config.toml
d_model = 192
n_head = 4
vocab_size = 1422
bias = "all"
parallel_block = false
init_std_o = 0.0
init_std_up = 0.0316
lr = 0.00451
lr_mult_up = 1.43
beta1 = 0.95
lr_head = 0.00872
decay_fraction = 0.734
dataset = "wikipedia_en"
Each number is 50 + 15 x the weight over its row's rms, rounded and kept within 0 to 99. Layers, rows and columns count from 0. The size before them is the row's rms in percent of the matrix's.

# o: layer 18 attention output (transposed), 128x192, rms 0.107, rows 81-95, columns 0-95
# v: layer 18 attention value, 128x192, rms 0.0934, rows 82-95, columns 0-95
# q: layer 18 attention query, 128x192, rms 0.0733, rows 96-117, columns 0-95
# k: layer 18 attention key, 128x192, rms 0.0765, rows 96-116, columns 0-95
o81 097:32 70 72 24 51 53 59 64 69 51 41 51 62 62 28 42 67 48 47 55 58 80 57 34 49 61 30 42 20 21 29 57 42 64 48 50 46 31 53 45 24 50 55 78 53 73 56 75 21 28 40 69 60 65 46 75 58 41 46 38 34 34 53 40 52 49 57 27 60 24 59 30 46 49 46 67 48 52 62 33 37 51 30 54 66 41 81 38 45 52 52 46 67 48 41 25
v82 131:59 55 51 56 49 62 39 73 36 45 77 64 44 19 32 54 38 49 56 60 27 20 37 61 42 56 63 53 53 73 87 42 46 46 47 24 20 37 60 39 37 37 42 48 31 61 35 42 78 67 41 40 52 39 60 47 38 25 43 60 31 55 56 52 28 37 48 72 65 41 59 25 50 62 48 50 33 51 60 46 60 37 48 49 69 26 42 78 61 30 45 55 90 51 47 93
o82 101:42 49 42 49 72 48 29 41 55 60 35 77 51 46 54 60 47 36 59 33 52 43 50 37 19 11 62 19 34 71 70 54 27 85 42 74 33 62 34 28 53 55 56 40 57 65 41 52 71 52 46 43 45 72 50 47 49 43 49 59 25 51 94 47 68 34 70 56 63 47 43 41 54 34 54 30 48 63 66 31 70 42 35 52 73 49 63 59 54 52 24 62 72 47 43 66
v83 138:41 52 47 37 21 57 58 57 64 53 47 48 57 28 44 49 52 22 46 63 71 40 33 29 80 58 43 47 57 30 62 53 46 68 19 55 35 66 80 47 52 45 41 63 42 36 53 18 43 34 53 68 35 49 36 17 46 52 62 64 58 57 35 50 49 35 31 33 29 42 47 55 50 56 50 35 50 18 77 52 31 58 46 47 49 81 46 41 47 53 47 55 79 20 55 78
o83 106:58 17 39 28 28 41 63 58 54 52 47 35 45 51 46 17 38 50 25 62 42 27 42 78 41 65 56 27 77 45 64 41 57 41 26 59 35 66 47 63 53 56 72 33 43 32 47 44 37 57 39 61 67 43 54 46 48 71 70 48 74 54 44 80 49 50 32 88 39 53 44 44 52 78 51 45 56 41 80 45 27 44 66 37 31 44 45 34 67 40 61 74 46 44 48 53
v84 112:23 62 59 69 41 47 39 50 23 54 36 43 51 46 37 56 46 48 51 37 07 30 74 97 76 38 46 63 45 51 56 53 51 39 59 44 26 37 62 29 37 62 66 59 55 57 61 40 53 56 45 08 65 52 81 22 58 67 49 21 58 48 64 54 51 48 65 70 55 32 18 36 48 64 43 50 61 75 57 44 50 43 53 59 64 29 61 41 40 31 46 44 52 50 62 68
o84 091:37 78 50 44 66 52 38 68 40 26 15 29 44 47 36 64 56 42 51 57 46 61 65 59 56 27 53 49 21 64 53 59 39 59 65 45 61 76 38 25 53 38 39 40 51 46 46 38 56 43 27 50 43 82 52 65 49 33 63 37 27 65 36 57 54 44 34 45 62 70 39 38 36 49 40 19 66 78 38 67 63 33 65 27 33 28 47 48 36 70 63 34 66 34 57 41
v85 145:52 51 43 58 35 59 42 44 41 58 25 50 38 64 41 60 41 00 70 52 56 52 65 14 40 60 61 67 55 53 46 54 12 39 27 90 53 47 59 37 46 53 48 60 38 51 53 56 70 37 53 72 39 33 35 44 07 57 59 73 50 35 56 64 28 50 46 49 35 47 07 83 56 36 31 44 51 45 17 07 23 34 41 53 46 56 34 75 38 63 77 54 54 66 53 54
o85 109:48 77 44 63 59 60 36 34 49 70 47 42 41 73 49 28 44 30 66 55 62 72 47 47 55 62 42 69 67 63 57 46 57 27 31 39 53 35 39 45 53 44 63 78 52 52 44 12 70 51 39 60 34 42 33 34 42 83 54 56 40 47 34 54 37 60 67 83 53 39 38 41 45 87 52 72 41 73 32 39 63 24 26 46 57 39 24 65 33 37 58 29 56 43 38 60
v86 134:70 25 52 33 51 71 66 51 52 53 88 29 41 52 53 35 36 69 33 69 67 62 24 65 48 48 37 29 51 41 38 45 39 72 47 57 62 59 35 67 65 48 47 37 56 50 68 42 38 34 60 73 50 61 55 79 65 52 40 48 39 61 47 46 75 56 49 53 60 47 78 48 39 38 58 43 37 31 67 45 76 45 46 46 22 72 58 49 63 52 47 72 46 17 40 52
o86 107:61 11 74 24 13 34 63 59 72 62 53 38 38 66 37 44 30 45 38 39 54 39 48 30 50 50 40 65 52 52 43 44 49 71 43 67 53 60 58 47 58 56 53 20 58 39 83 50 40 49 77 55 62 29 57 65 38 69 29 47 61 63 51 36 65 51 30 39 48 41 64 36 55 47 55 62 36 16 30 38 43 51 56 45 36 66 54 34 65 45 60 69 52 58 52 51
v87 141:43 61 35 55 61 60 42 73 53 44 66 38 47 17 74 65 58 55 61 49 43 39 28 65 37 38 60 47 47 41 84 66 79 33 70 15 83 80 56 98 44 28 37 46 54 37 40 63 33 50 46 33 45 49 49 50 72 31 62 39 40 47 66 49 39 47 52 34 26 50 57 41 51 49 42 60 48 34 50 72 57 67 38 34 40 29 56 44 09 62 33 59 57 72 54 31
o87 111:49 40 26 47 32 57 47 55 36 49 76 78 74 62 31 66 72 49 50 31 19 31 55 51 57 34 50 21 46 48 35 58 75 28 49 49 57 75 80 73 36 50 56 78 32 69 45 52 54 54 40 48 46 73 63 64 46 48 63 43 20 48 62 47 59 30 86 52 55 59 49 48 48 25 50 46 56 42 27 33 59 57 58 34 56 55 36 65 41 55 42 50 23 64 55 41
v88 101:40 38 46 63 46 72 50 37 71 65 32 36 64 39 39 47 46 22 59 65 47 53 43 49 76 51 58 38 58 26 42 74 23 52 32 65 30 56 78 32 51 45 57 75 73 64 35 45 71 35 46 65 34 51 49 25 55 72 53 32 65 47 31 49 63 37 62 34 55 40 24 52 40 58 62 34 52 45 67 62 38 26 63 93 42 73 48 56 72 66 56 72 40 41 57 57
o88 091:49 37 50 45 50 61 57 46 65 54 69 49 40 48 04 30 32 59 44 74 67 42 36 60 33 58 41 47 28 39 51 62 60 38 45 34 54 47 40 27 69 64 47 37 42 55 49 17 60 75 42 42 51 11 77 49 47 59 58 25 60 36 21 95 48 45 35 98 38 55 50 51 80 57 42 50 47 51 41 50 55 28 67 49 34 59 61 33 61 42 28 60 49 39 43 55
v89 143:65 51 40 48 28 50 49 35 60 53 56 47 54 47 51 47 60 63 73 53 49 37 23 10 35 90 66 52 50 58 44 42 31 52 42 25 62 64 73 67 72 45 37 30 27 52 37 62 66 67 74 55 27 30 36 43 14 29 55 61 32 71 65 47 54 43 59 45 50 62 35 36 45 49 75 55 42 46 31 48 41 70 76 44 35 55 54 83 84 62 48 64 64 51 41 36
o89 105:64 41 46 49 59 69 62 38 52 53 79 36 66 48 60 57 29 37 58 35 35 41 29 30 23 64 60 20 18 58 60 65 51 49 15 69 53 39 63 75 60 65 58 33 67 64 47 56 75 47 66 64 56 78 64 32 41 64 52 62 45 34 68 42 41 50 86 52 59 57 49 42 45 53 55 58 37 45 30 44 65 55 56 44 34 62 50 32 80 61 32 51 48 40 60 72
v90 110:29 29 50 81 37 57 46 58 47 48 39 43 36 56 43 53 24 35 47 55 30 65 71 48 42 34 76 54 51 52 65 58 54 58 45 53 65 70 76 37 64 56 45 36 34 69 45 66 55 66 31 41 44 29 45 65 22 51 79 71 47 49 45 59 80 49 75 30 41 47 49 65 65 43 55 64 41 17 43 16 27 65 65 41 65 55 52 59 41 62 60 53 40 55 50 64
o90 091:64 56 65 62 09 45 62 46 66 89 32 39 45 59 11 41 46 15 62 26 49 68 52 54 47 60 40 75 57 81 50 44 40 22 65 34 50 41 29 63 57 58 48 57 61 65 47 15 33 56 45 45 52 53 60 80 53 66 36 55 48 39 28 63 55 44 64 36 49 20 39 31 42 40 43 53 52 50 34 46 60 59 56 24 46 48 57 54 66 63 60 40 50 53 76 49
v91 144:58 56 36 63 58 22 59 77 47 48 29 31 56 62 27 57 58 33 51 46 67 62 48 83 55 37 56 61 53 67 48 48 69 75 43 26 24 29 46 49 01 53 51 50 50 39 45 19 40 63 77 19 61 53 41 29 61 51 49 27 82 46 62 47 39 44 54 67 38 33 51 45 46 55 42 48 70 35 63 31 22 36 10 61 49 48 27 57 54 67 28 41 39 53 59 68
o91 107:59 56 72 60 64 47 33 66 39 40 38 67 66 53 16 44 56 45 40 41 63 54 32 56 61 18 47 36 38 74 57 43 54 49 55 39 57 42 46 45 46 46 64 69 51 48 52 59 68 54 45 31 70 49 18 73 55 23 57 68 64 46 53 55 30 43 54 47 64 55 49 52 55 56 58 62 49 51 61 70 53 31 27 74 42 52 34 54 48 35 45 43 32 57 55 49
v92 162:67 32 75 27 76 49 64 34 51 44 38 39 73 32 61 36 60 70 34 21 23 41 35 56 77 62 56 43 48 55 27 40 35 73 36 60 54 64 61 51 52 52 34 59 67 21 59 41 45 52 40 17 48 61 57 44 63 49 43 25 36 71 27 44 43 38 54 66 77 33 58 18 38 55 64 51 55 67 52 60 62 51 68 59 49 73 57 56 61 46 22 32 76 51 44 81
o92 117:52 14 70 29 82 45 47 46 33 49 36 31 52 29 64 52 61 64 80 60 51 45 32 65 38 61 75 45 31 65 67 46 47 51 45 50 93 61 55 35 57 46 49 31 61 37 64 59 63 51 26 12 40 57 61 75 24 46 46 49 53 68 60 62 61 57 37 46 65 26 61 43 51 86 55 48 43 60 47 74 35 66 61 46 43 56 42 44 58 35 36 63 58 34 47 32
v93 149:64 55 46 69 36 58 77 59 73 47 35 09 44 53 53 52 55 60 51 48 89 34 33 64 62 31 62 32 71 56 53 31 42 48 61 48 46 64 51 69 44 61 49 44 34 35 74 37 48 66 40 41 53 36 05 55 66 47 58 63 51 73 54 58 43 50 85 69 44 19 56 45 44 70 28 34 47 57 50 23 45 48 28 36 16 60 45 52 37 78 50 67 25 54 50 70
o93 116:56 47 63 57 41 52 55 63 56 38 94 43 41 52 29 53 29 46 23 51 67 50 33 41 43 23 37 36 99 52 48 39 53 53 49 69 57 64 48 30 74 34 53 29 48 52 59 43 56 55 83 34 38 68 22 81 80 43 49 41 38 59 34 74 43 48 83 50 62 14 38 35 44 74 61 31 46 33 45 47 66 58 39 36 43 48 48 63 34 47 63 54 59 45 53 43
v94 129:31 51 53 49 55 50 54 47 69 47 51 68 62 80 40 41 44 73 56 46 33 07 53 53 43 55 43 44 49 46 44 54 44 18 53 90 35 46 44 45 77 66 74 49 61 54 64 50 75 29 29 42 66 68 45 62 53 27 38 49 30 46 58 52 14 64 45 62 54 31 52 52 52 38 23 43 37 65 36 48 74 31 39 35 52 52 54 31 25 16 56 50 64 50 42 38
o94 096:34 49 48 38 62 42 61 64 41 53 58 58 58 65 81 40 49 45 50 44 56 59 65 43 63 57 48 79 38 50 46 57 23 60 59 49 43 58 32 36 73 62 53 52 49 38 59 55 63 59 53 30 32 54 54 65 59 37 50 18 18 51 54 45 25 73 38 80 42 29 49 52 63 42 35 47 53 57 54 48 85 56 40 38 34 44 38 73 38 19 59 54 47 34 55 21
v95 131:06 43 21 45 46 40 41 38 33 52 44 99 88 35 33 50 41 32 37 39 65 36 49 47 17 65 38 60 29 50 40 49 54 44 56 59 38 60 88 43 70 50 49 63 46 51 46 37 32 34 14 69 48 30 39 58 64 33 54 69 52 54 65 54 59 43 64 28 53 49 39 54 45 58 40 59 16 61 34 58 53 29 89 51 66 46 67 28 32 18 60 42 63 62 39 38
o95 104:47 63 01 31 55 65 56 44 37 62 48 46 70 38 33 45 60 65 40 51 68 46 61 50 25 74 69 53 22 37 52 67 41 38 52 43 15 54 38 54 36 47 42 41 59 16 55 26 31 56 42 68 71 45 61 50 64 41 31 64 31 62 71 35 68 47 72 60 62 46 37 65 41 62 50 52 60 50 41 23 53 29 82 91 35 57 80 45 51 58 62 56 30 63 39 60
q96 071:34 35 28 49 24 46 71 65 61 52 53 63 66 58 41 43 30 66 62 53 31 57 63 51 53 50 74 51 26 67 35 47 54 34 43 37 74 50 37 39 87 26 59 68 34 40 53 42 35 58 32 56 42 46 76 63 53 78 61 42 62 53 69 57 47 49 59 22 37 65 43 68 74 31 37 34 50 46 72 47 55 62 53 47 28 60 40 31 23 63 37 22 58 61 60 88
k96 074:39 62 42 31 21 32 40 66 53 35 47 69 55 41 57 65 35 54 27 63 59 44 71 53 33 46 53 66 73 58 70 65 36 37 55 57 12 26 46 44 56 36 54 57 51 57 68 48 70 75 39 50 69 52 52 35 38 30 29 53 33 39 62 49 43 47 58 37 61 33 45 65 39 38 65 66 52 54 49 76 62 20 83 61 45 37 47 35 70 47 48 75 42 52 67 28
q97 064:51 42 65 76 32 45 69 55 59 52 31 27 64 41 39 43 67 19 23 55 63 55 51 45 73 91 63 48 57 48 70 43 46 29 56 49 48 33 57 45 43 46 51 55 34 51 53 29 51 27 49 48 66 53 74 31 58 66 53 39 68 44 34 58 92 31 36 50 81 78 55 54 57 61 55 28 65 71 59 63 59 53 66 82 89 55 43 55 49 45 57 43 45 56 68 33
k97 062:40 55 80 41 51 52 55 71 09 73 86 49 33 19 50 52 45 67 40 49 53 40 59 52 66 57 70 52 52 38 33 36 51 52 48 41 53 31 55 27 40 39 46 99 48 41 45 49 68 52 39 70 46 54 05 49 57 61 29 64 73 56 60 54 76 69 70 46 46 29 10 61 44 48 60 47 56 47 82 67 58 61 56 24 59 34 56 57 39 33 23 40 29 27 57 50
q98 072:89 69 56 59 50 52 67 36 72 42 48 36 57 65 49 64 63 41 30 16 06 54 30 48 53 36 35 56 70 49 63 38 13 47 30 61 46 44 38 52 41 51 42 49 50 31 62 55 49 71 54 49 66 25 48 44 29 72 56 46 75 56 44 64 49 43 36 68 50 71 32 48 67 37 43 53 47 78 53 77 11 24 58 45 43 96 45 42 55 54 33 60 32 54 58 40
k98 073:67 19 68 55 44 57 70 84 23 67 68 47 52 60 48 63 48 45 56 60 33 47 31 62 69 68 70 70 37 38 43 34 58 44 51 12 64 67 46 27 50 54 54 42 30 67 38 28 45 47 61 69 25 48 68 45 42 61 58 40 90 29 42 11 75 51 37 42 19 58 63 52 62 24 33 45 34 41 68 46 62 78 49 52 32 58 49 34 44 50 30 24 49 18 61 55
q99 078:54 49 68 46 71 55 51 70 48 46 39 64 50 67 36 90 61 30 62 46 44 25 35 54 44 32 58 63 61 24 69 63 54 49 50 56 07 69 45 39 37 59 58 57 64 35 31 61 51 53 55 76 28 49 22 25 42 00 48 79 36 61 41 44 10 49 21 80 57 37 28 40 62 54 59 50 55 65 46 69 30 18 34 36 43 43 53 57 41 32 33 43 38 42 71 36
k99 064:48 59 45 52 41 84 55 65 76 53 44 67 29 47 37 46 53 52 59 51 27 49 44 65 63 37 51 57 16 00 37 71 39 93 52 41 73 57 43 43 44 23 44 34 38 09 52 47 51 46 52 45 77 29 51 44 53 48 44 40 54 73 57 54 42 39 80 48 70 38 43 80 60 55 57 61 64 60 33 64 42 55 53 61 40 54 27 45 50 57 50 61 73 37 34 26
q100 071:60 40 40 60 57 68 66 83 44 33 58 40 58 58 47 44 54 27 31 46 34 51 46 78 61 47 73 49 66 62 55 42 81 26 30 69 58 92 44 54 44 75 61 70 65 58 83 78 46 68 19 85 41 71 45 30 28 28 51 69 38 66 24 47 58 56 54 54 54 67 49 37 30 48 40 70 66 57 49 46 49 32 41 30 71 68 69 45 54 68 38 64 48 90 40 31
k100 074:64 60 48 38 79 37 47 44 75 47 47 40 43 35 66 54 43 48 63 46 58 43 54 47 56 32 48 62 48 22 46 47 59 80 53 40 58 40 59 39 62 57 40 30 44 28 02 31 57 42 91 71 44 18 29 68 63 50 48 36 49 89 54 57 22 57 66 63 73 63 35 60 67 69 72 49 56 48 38 50 40 39 52 58 51 49 65 72 82 36 45 57 40 58 66 63
q101 084:61 51 42 47 57 61 25 33 41 51 51 58 39 59 48 42 35 47 58 44 63 24 30 41 41 50 53 48 45 53 53 52 74 51 53 31 20 41 49 67 42 64 62 40 68 47 41 46 43 31 99 62 34 44 50 18 66 17 26 56 45 33 54 57 70 76 58 63 59 43 49 72 61 43 47 47 51 56 28 14 71 21 65 47 32 51 75 56 43 66 50 35 43 55 51 64
k101 077:46 48 56 26 41 17 33 60 65 38 55 77 55 46 36 46 51 43 64 35 35 52 45 58 26 67 07 56 59 54 50 63 66 72 56 66 38 34 52 42 56 32 31 52 57 33 35 55 72 54 37 56 65 76 53 43 36 48 56 52 34 45 45 51 51 78 63 62 54 34 32 41 47 36 69 70 59 49 39 42 55 31 60 47 57 43 22 50 39 35 71 60 51 47 40 39
q102 076:29 56 08 26 43 43 37 49 49 68 27 72 64 60 47 55 38 64 46 36 53 76 65 32 50 62 48 73 48 32 29 43 45 53 53 51 58 66 57 38 50 45 44 53 46 40 45 30 49 35 49 35 77 64 33 83 38 49 69 64 53 37 65 59 40 64 72 41 49 39 45 18 63 39 36 65 46 54 53 61 37 57 53 37 38 33 36 33 42 36 53 30 82 35 47 44
k102 073:37 50 43 41 56 48 76 70 40 70 74 75 57 46 57 41 82 67 46 66 67 53 49 59 77 47 68 39 51 46 53 55 81 54 37 28 51 43 44 45 69 42 55 61 66 51 69 42 48 70 33 63 46 37 46 44 58 38 52 49 46 32 51 59 68 34 44 37 52 41 64 60 60 40 52 42 30 34 72 42 64 75 50 79 42 58 83 79 57 33 37 57 58 52 51 80
q103 084:59 32 24 63 70 31 60 59 52 67 28 25 60 60 64 47 16 71 46 58 51 46 57 57 67 67 33 49 50 63 23 25 28 43 67 65 52 50 60 45 60 56 45 60 20 53 46 39 59 43 62 45 45 36 90 35 36 73 58 45 27 53 54 28 63 43 53 37 62 79 64 39 35 42 22 51 42 62 57 72 65 25 70 41 75 65 33 46 48 52 80 29 58 34 59 64
k103 086:28 43 61 69 54 53 81 63 41 76 67 48 45 39 83 45 34 52 35 70 50 62 51 51 64 56 50 24 33 56 48 15 47 64 48 29 62 52 65 31 53 46 48 23 56 50 80 49 36 57 54 54 39 45 58 75 56 82 71 36 44 59 69 33 75 52 40 42 31 61 51 46 70 56 48 38 54 41 59 58 58 74 40 29 35 45 78 77 68 52 62 56 39 54 42 54
q104 082:42 46 40 54 57 41 40 76 36 75 60 44 48 42 58 38 40 63 46 79 66 44 56 62 46 79 47 58 60 22 39 46 29 54 53 66 23 48 72 28 73 55 47 33 24 71 59 32 48 42 14 44 34 37 33 41 32 80 57 28 35 54 60 34 42 36 54 33 41 43 70 32 41 77 39 20 21 54 48 84 75 55 43 32 55 68 41 67 72 63 84 56 66 38 25 39
k104 083:40 69 42 65 66 62 68 41 79 68 49 31 46 54 58 31 41 46 35 50 52 68 63 78 53 61 89 19 36 41 64 09 47 35 68 57 55 41 59 50 63 22 51 44 75 28 67 32 55 29 80 42 35 39 44 52 69 43 45 57 56 50 57 47 62 68 41 39 57 51 62 47 63 34 46 50 68 50 52 56 52 63 41 64 56 67 80 53 38 36 52 69 21 69 76 43
q105 082:29 36 57 52 50 60 47 82 43 25 70 54 51 38 69 48 51 33 33 67 47 61 54 73 61 54 34 56 57 37 85 59 77 62 50 49 31 88 39 34 35 81 35 52 64 65 54 59 50 66 36 67 48 50 42 49 50 65 22 53 59 55 45 37 48 58 40 32 61 51 56 50 52 42 59 36 42 40 69 63 66 61 52 77 56 51 73 55 68 83 40 96 31 67 41 63
k105 078:73 60 46 23 19 49 32 57 56 42 37 46 47 28 44 65 64 36 75 28 47 62 49 37 22 73 34 51 60 71 28 60 60 49 36 63 58 20 54 48 55 53 62 56 40 50 41 41 77 46 53 38 53 59 55 57 40 40 57 39 43 56 46 70 11 23 58 56 39 70 55 54 46 65 40 77 45 42 18 68 58 08 67 39 57 45 34 38 64 29 52 56 67 62 64 40
q106 092:48 57 31 40 58 47 42 52 56 38 49 35 36 40 64 69 44 54 57 64 56 33 79 32 60 48 51 33 70 49 17 51 55 57 78 39 53 27 50 53 34 51 62 58 58 09 59 36 54 19 85 53 32 30 51 56 57 44 70 49 68 50 68 54 68 30 50 45 50 29 57 54 63 55 35 52 59 37 55 18 67 52 70 48 55 63 33 64 41 26 39 40 64 52 47 58
k106 085:44 38 67 18 72 30 28 45 49 30 67 61 36 51 33 31 69 40 70 54 65 54 41 60 48 48 64 52 29 70 58 63 39 33 50 43 31 74 24 60 89 52 75 92 44 60 71 20 74 51 57 43 62 51 76 40 50 14 55 46 33 37 77 63 24 57 57 50 56 41 42 41 35 63 64 75 40 59 65 48 62 33 75 51 61 31 44 17 49 69 44 36 38 36 46 71
q107 095:40 63 48 59 22 43 60 57 45 50 37 46 73 72 43 44 51 36 70 42 53 25 25 44 40 60 58 51 50 67 62 32 33 64 47 56 57 50 56 54 61 63 53 53 55 52 26 57 39 55 58 37 80 74 39 49 38 51 73 41 51 38 62 62 54 54 85 72 51 97 37 53 28 75 15 50 51 48 28 45 33 31 27 30 57 54 44 04 53 37 66 47 51 70 29 58
k107 102:40 73 64 92 59 49 80 44 65 51 58 31 46 73 50 29 45 72 38 58 60 43 59 66 50 57 61 39 42 78 59 51 62 52 68 49 35 70 65 46 59 57 39 56 63 59 54 57 28 41 36 62 59 33 68 43 25 45 32 47 55 26 53 17 43 55 42 44 38 54 33 25 25 39 60 31 50 58 59 16 43 80 35 62 73 59 68 54 27 57 39 03 39 19 46 37
q108 109:43 33 38 34 78 63 67 56 41 65 49 49 61 49 29 53 59 53 60 43 53 57 50 41 58 56 47 58 37 56 13 34 53 47 75 68 59 11 49 53 60 49 66 56 37 50 75 33 60 37 43 44 33 36 40 46 22 51 70 71 64 37 77 59 54 53 57 57 12 36 46 68 41 59 56 60 65 69 28 60 55 27 71 35 48 53 39 44 41 27 69 43 54 42 42 56
k108 092:40 73 48 63 79 53 55 47 53 63 58 40 38 52 72 22 19 51 20 60 43 73 59 63 42 52 58 30 34 52 44 38 52 13 79 36 42 63 59 45 65 72 51 58 57 61 80 33 47 29 62 48 61 46 53 49 44 49 53 41 59 38 65 34 54 76 36 53 32 52 41 50 32 25 70 36 51 74 63 45 75 66 66 75 31 39 66 58 25 65 59 44 53 21 41 46
q109 082:59 43 68 90 39 50 49 59 34 47 35 39 55 57 62 37 24 61 58 54 64 75 34 69 55 69 50 44 54 48 64 46 31 62 26 58 59 72 23 36 53 58 28 51 47 52 43 41 43 85 47 42 44 57 64 29 26 90 55 33 72 41 56 46 56 75 59 23 36 63 53 58 55 39 45 50 55 57 61 15 55 67 59 36 46 53 45 49 53 63 81 51 46 28 69 44
k109 100:46 35 59 34 38 50 59 65 27 41 57 32 49 36 30 52 59 43 52 46 42 42 48 46 40 55 39 34 54 35 52 45 68 70 35 70 45 29 52 42 33 67 53 67 57 51 49 63 58 56 58 67 63 54 34 43 28 15 68 51 42 36 18 71 53 21 65 62 28 60 40 62 33 47 59 62 66 69 45 54 41 40 79 40 63 55 76 59 44 58 59 22 63 75 55 55
q110 081:00 11 36 28 49 55 26 34 61 39 39 70 52 52 45 75 50 48 50 35 61 41 55 57 50 32 52 50 65 46 43 64 43 69 63 53 48 37 50 60 50 65 60 45 40 57 54 49 78 54 41 63 46 44 26 66 74 71 44 57 49 56 41 48 37 29 64 83 52 33 29 60 30 49 45 68 27 66 50 66 49 50 50 81 46 63 38 53 57 42 53 72 60 85 64 48
k110 084:21 40 30 23 26 43 50 29 81 51 51 51 38 51 30 67 58 39 26 54 36 43 21 27 59 55 65 58 54 53 06 86 83 44 73 40 40 44 35 54 61 71 57 40 73 47 33 44 59 33 45 68 60 31 31 58 45 41 38 58 47 54 65 77 69 44 61 64 58 69 34 65 42 52 64 18 26 46 70 56 46 25 46 67 62 44 80 51 45 44 57 50 60 92 33 41
q111 111:65 60 48 33 29 12 64 64 20 35 48 59 59 66 67 57 30 55 54 34 56 40 36 54 46 58 61 64 76 74 53 43 25 37 40 38 64 66 33 30 60 55 45 49 27 43 50 54 45 47 43 30 67 66 67 69 41 69 69 36 66 54 52 43 59 45 49 44 90 64 54 25 60 35 27 69 34 45 44 57 27 57 70 24 64 60 38 24 26 48 64 46 62 52 61 54
k111 113:32 23 60 55 33 51 56 32 59 51 69 45 50 46 38 29 50 64 59 59 47 41 32 48 64 51 75 30 44 25 69 57 97 57 43 36 54 56 68 48 70 64 58 53 59 48 41 39 39 65 19 62 57 32 38 68 37 37 34 23 51 55 38 58 73 20 84 64 22 68 45 47 49 60 55 48 36 56 49 66 48 41 70 33 70 40 67 76 66 60 55 37 41 62 48 43
q112 102:26 52 70 61 20 60 36 61 37 35 32 40 46 24 50 59 25 28 51 54 58 69 73 66 37 33 58 28 49 84 61 53 76 61 48 41 51 74 63 48 61 48 42 61 66 38 40 48 13 39 64 68 62 39 56 42 74 46 50 58 46 37 50 49 64 40 47 41 54 54 47 38 49 38 67 46 60 49 44 33 51 55 40 42 49 91 49 19 38 55 24 59 31 61 56 66
k112 098:28 66 21 42 49 45 68 73 45 55 44 61 46 34 24 49 13 50 56 73 64 51 66 58 53 53 80 28 62 75 34 45 57 45 78 25 46 66 58 46 80 23 37 70 60 57 80 63 54 27 27 56 50 57 49 40 71 63 64 42 53 39 53 30 51 21 38 30 32 59 68 22 46 57 55 25 39 47 45 47 53 58 49 25 61 58 24 49 46 48 44 34 43 32 42 51
q113 091:26 21 30 44 62 42 46 25 44 45 64 39 83 67 41 56 55 50 59 44 46 41 69 56 66 41 59 59 41 55 38 16 63 46 54 59 57 42 72 54 47 41 50 42 46 74 21 49 71 60 33 49 36 36 66 70 29 51 48 87 55 46 48 28 54 42 48 61 39 53 56 71 32 49 32 50 29 71 53 72 54 40 52 57 72 43 44 68 30 22 67 24 74 52 42 60
k113 120:41 63 36 25 60 50 74 69 47 90 32 51 68 53 71 44 40 50 49 60 65 66 40 65 59 51 45 35 42 66 34 31 50 56 75 40 54 65 49 62 63 34 53 40 42 60 60 41 25 65 58 35 20 33 57 38 34 86 52 39 61 62 76 17 64 63 53 26 37 32 78 20 54 32 53 49 34 34 69 46 62 67 44 49 48 87 56 39 31 55 48 52 28 26 53 61
q114 128:31 48 46 13 76 35 62 59 60 59 52 63 67 59 51 58 60 57 61 32 69 34 65 32 53 43 44 57 41 33 29 41 53 64 80 35 70 46 62 65 52 42 57 52 38 24 51 34 70 42 21 23 65 51 32 64 55 46 37 56 62 39 66 50 59 51 57 55 29 17 47 59 30 74 54 65 46 67 30 64 48 33 69 61 63 35 44 59 39 30 40 64 58 70 24 56
k114 124:33 54 06 36 56 35 57 71 56 67 48 76 69 48 58 17 41 62 60 49 67 37 79 52 51 19 62 58 67 51 41 49 76 08 73 64 48 44 43 77 78 22 60 49 47 55 56 46 58 58 33 23 79 45 71 58 52 40 26 54 52 62 36 48 52 62 28 54 48 38 52 38 24 49 39 25 26 49 44 51 56 50 37 52 46 41 64 53 53 55 50 61 56 47 27 75
q115 124:48 43 52 44 58 70 56 47 37 53 33 30 63 41 58 69 27 31 39 31 64 95 30 52 54 60 45 42 59 80 50 40 38 53 34 61 71 49 35 28 31 56 49 45 46 36 67 47 60 78 66 39 27 47 42 32 46 66 52 53 55 09 62 63 77 30 75 50 33 51 73 39 55 78 65 69 59 35 45 28 35 36 60 48 39 70 39 40 62 63 69 38 46 35 56 34
k115 126:42 32 55 47 58 61 47 45 40 38 53 31 62 36 42 56 25 34 62 51 48 48 24 41 33 35 56 27 39 64 65 33 57 54 45 48 44 52 49 47 26 38 53 53 56 55 69 77 34 63 41 46 41 30 19 64 45 45 21 58 65 40 28 36 88 30 83 75 39 49 44 65 28 99 58 68 30 36 35 29 56 34 42 61 49 46 41 55 45 69 73 39 34 64 53 37
q116 115:50 48 50 26 34 66 31 30 39 59 37 21 66 49 63 47 64 50 42 66 73 65 30 45 26 65 77 40 61 60 55 53 51 46 52 55 30 45 46 45 50 61 67 45 64 27 29 57 67 51 41 38 86 99 57 45 56 43 42 48 31 58 38 45 57 48 71 64 50 71 28 44 32 60 51 70 33 66 44 50 72 49 53 71 35 19 63 59 56 62 46 38 36 53 31 66
k116 104:51 53 48 67 66 79 59 49 50 73 43 47 45 43 55 32 55 68 42 67 64 66 58 42 68 47 68 34 46 33 36 52 46 32 72 54 50 26 79 61 60 30 35 41 44 47 74 26 59 43 41 32 30 46 30 77 47 48 40 36 56 68 65 27 52 16 67 56 50 52 41 62 38 72 25 48 39 66 46 64 67 68 61 61 44 12 79 38 46 53 62 35 66 28 36 51
q117 108:36 32 54 50 50 61 69 56 65 76 29 30 37 48 28 39 65 69 54 49 30 85 69 59 80 47 57 34 28 60 32 37 38 50 62 62 54 31 08 53 57 44 60 71 50 31 50 51 78 41 50 46 50 48 28 40 57 46 43 48 65 44 37 29 43 78 68 58 29 40 49 46 36 34 74 51 65 86 62 76 31 58 67 41 37 62 33 80 71 64 48 44 16 39 56 76